From a checkpoint of a small transformer trained on Wikipedia.
Size: 9 layers, width 128, 2 heads of 64, MLP 768 tanh GELU, vocabulary 1024, 2.63M parameters.
Training: a variant of SOAP for these matrices, 84M tokens, 5156 steps.
Each number is 50 + 12 x the weight over its row's rms, rounded and kept within 0 to 99. Layers, rows and columns count from 0. The size before them is the row's rms in percent of the matrix's.

# down: layer 2 MLP down (transposed), 768x128, rms 0.211, rows 613-618, columns 0-127
# up: layer 2 MLP up, 768x128, rms 0.228, rows 614-618, columns 0-127
down613 112:47 43 62 45 52 45 49 50 74 63 31 48 47 45 47 68 59 34 47 59 60 66 50 42 66 67 59 63 59 58 33 45 63 65 32 65 51 36 35 60 47 41 75 41 49 38 25 49 64 46 40 65 37 26 67 50 50 54 57 61 52 55 45 25 37 55 28 56 55 61 46 23 53 49 45 59 69 54 58 41 54 46 55 62 49 71 44 41 23 48 55 57 28 58 53 50 51 15 43 47 31 39 57 43 44 58 35 63 50 63 34 54 43 27 45 68 59 48 51 59 55 40 69 59 51 61 41 64
up614 107:36 36 73 45 56 49 59 37 75 33 61 65 37 23 52 67 44 47 58 47 53 33 68 38 42 46 64 54 66 67 36 56 60 70 51 49 47 74 67 41 44 57 71 54 46 55 43 52 42 47 45 33 70 57 31 47 56 42 70 58 55 45 51 58 62 61 59 51 53 45 57 35 65 46 40 42 63 65 74 35 44 41 45 46 43 38 39 49 52 58 66 22 62 51 62 50 65 54 64 56 45 29 30 47 53 31 37 51 51 80 65 33 54 42 48 54 42 47 35 59 42 51 67 40 59 60 39 62
down614 100:40 43 39 18 69 55 38 50 64 55 71 69 56 38 49 49 45 52 34 65 52 68 48 37 35 45 40 44 64 44 54 62 40 58 66 29 61 61 41 42 84 63 46 44 46 41 56 47 47 66 53 37 69 53 49 48 60 49 38 62 54 45 63 25 40 24 53 48 33 56 56 37 48 30 55 52 52 52 51 47 62 65 55 38 48 30 58 45 44 43 45 51 49 32 38 69 56 29 42 60 62 21 52 62 53 34 44 44 53 55 34 48 40 43 54 49 58 56 75 45 57 68 63 34 71 57 60 68
up615 092:47 57 37 37 41 30 33 39 48 46 51 63 50 39 43 42 21 54 55 61 75 39 49 35 54 61 49 71 59 40 49 38 37 51 30 58 48 74 43 74 47 50 67 43 43 45 39 51 38 52 40 50 41 54 45 44 62 59 42 40 48 46 66 58 77 49 63 22 38 73 47 75 28 59 30 50 65 59 62 66 52 50 54 40 50 48 51 39 52 45 35 35 62 45 41 33 56 54 67 67 57 38 65 63 57 32 57 62 46 60 35 44 64 44 55 62 55 57 66 52 22 44 57 58 70 55 40 59
down615 098:54 56 51 48 49 32 59 54 36 56 59 50 48 91 53 47 67 44 53 40 48 33 44 38 41 46 59 26 60 47 46 61 43 21 65 38 34 44 42 38 47 49 50 44 49 64 49 72 33 40 58 49 37 43 65 40 37 36 44 45 68 64 41 54 63 46 75 65 62 40 18 59 68 71 56 50 59 37 62 44 50 49 66 56 55 47 29 68 67 51 50 40 37 36 42 64 41 65 65 59 44 43 41 33 47 53 56 53 34 55 48 58 55 57 30 45 59 47 46 38 67 51 67 76 54 55 63 63
up616 099:60 49 45 51 52 59 35 72 55 42 42 70 37 32 51 50 56 43 47 56 53 38 57 63 32 63 35 49 57 54 45 49 45 44 69 38 52 51 54 48 44 38 83 66 68 48 40 67 56 56 37 76 64 17 48 50 63 54 44 28 34 57 54 43 62 44 45 46 59 56 54 62 41 61 67 53 47 57 59 72 44 19 49 64 49 52 57 34 69 34 41 55 37 75 46 44 32 59 42 34 63 60 21 49 54 24 47 51 28 34 38 56 52 47 58 37 44 52 52 63 50 46 51 36 49 35 51 42
down616 096:52 37 54 63 47 50 59 62 56 56 49 55 50 62 22 47 50 56 60 49 53 54 51 38 65 67 36 42 43 49 53 74 48 59 60 42 42 46 44 65 70 32 40 48 50 39 59 47 49 48 34 58 50 64 29 41 63 43 46 67 26 36 31 69 66 61 70 46 43 37 50 51 61 34 42 62 47 36 30 53 37 49 51 54 44 44 52 50 61 34 45 52 76 28 43 52 63 63 55 60 33 51 41 45 61 69 66 47 55 48 39 49 51 43 54 43 12 29 34 43 80 52 47 26 60 68 36 65
up617 095:41 46 63 49 43 53 23 57 53 42 44 25 48 29 36 44 47 51 72 47 54 38 66 78 41 48 45 62 77 29 65 57 42 42 57 47 40 68 38 57 41 36 51 48 31 50 57 34 58 69 61 51 33 44 50 59 43 31 51 62 46 39 58 67 34 44 54 23 57 48 55 69 70 30 34 39 50 49 62 58 63 57 61 74 65 44 17 53 51 42 59 60 51 53 60 64 44 47 49 67 52 56 40 40 58 48 39 64 51 74 43 50 58 69 51 52 47 45 26 54 46 56 61 47 51 50 33 51
down617 104:35 48 22 51 63 47 37 54 61 64 63 53 70 46 47 50 58 42 42 37 58 51 31 66 50 56 32 73 73 64 63 43 37 36 55 37 47 61 54 41 36 46 68 47 43 47 53 66 65 35 63 59 38 55 20 52 46 43 46 37 62 42 50 48 56 55 49 40 31 39 24 48 52 34 42 55 50 55 50 36 18 37 44 65 59 60 57 27 54 59 40 56 46 51 41 51 69 18 65 52 51 53 44 37 28 38 50 60 50 37 28 38 58 41 66 52 59 45 47 45 51 43 37 39 44 31 56 38
up618 097:33 45 47 28 55 70 45 56 60 48 59 56 49 53 48 45 44 50 40 60 66 43 38 37 75 72 43 58 49 40 57 52 66 43 48 66 53 40 38 25 42 48 49 26 26 30 52 52 31 50 60 50 54 54 58 57 25 39 55 50 40 61 63 62 53 64 45 66 57 56 46 45 34 28 36 52 68 45 64 64 48 66 78 57 37 29 44 57 64 47 35 63 68 47 46 51 58 48 63 73 62 42 54 47 54 59 31 61 29 32 58 58 60 42 40 46 78 31 52 42 54 52 57 62 31 55 47 40
down618 111:52 36 52 43 47 64 39 51 47 51 81 92 47 45 60 29 58 54 51 41 29 58 51 49 42 61 57 43 39 47 53 40 58 59 55 72 73 50 51 31 50 56 86 57 38 39 36 38 39 44 59 26 57 62 56 45 47 43 63 54 16 43 48 48 46 29 46 38 50 39 46 49 36 42 61 57 49 47 34 68 41 60 59 72 45 45 46 66 31 42 53 46 70 52 43 42 49 76 55 39 58 30 61 35 51 54 59 55 63 47 47 50 59 61 58 43 49 42 59 58 73 58 42 65 41 44 58 54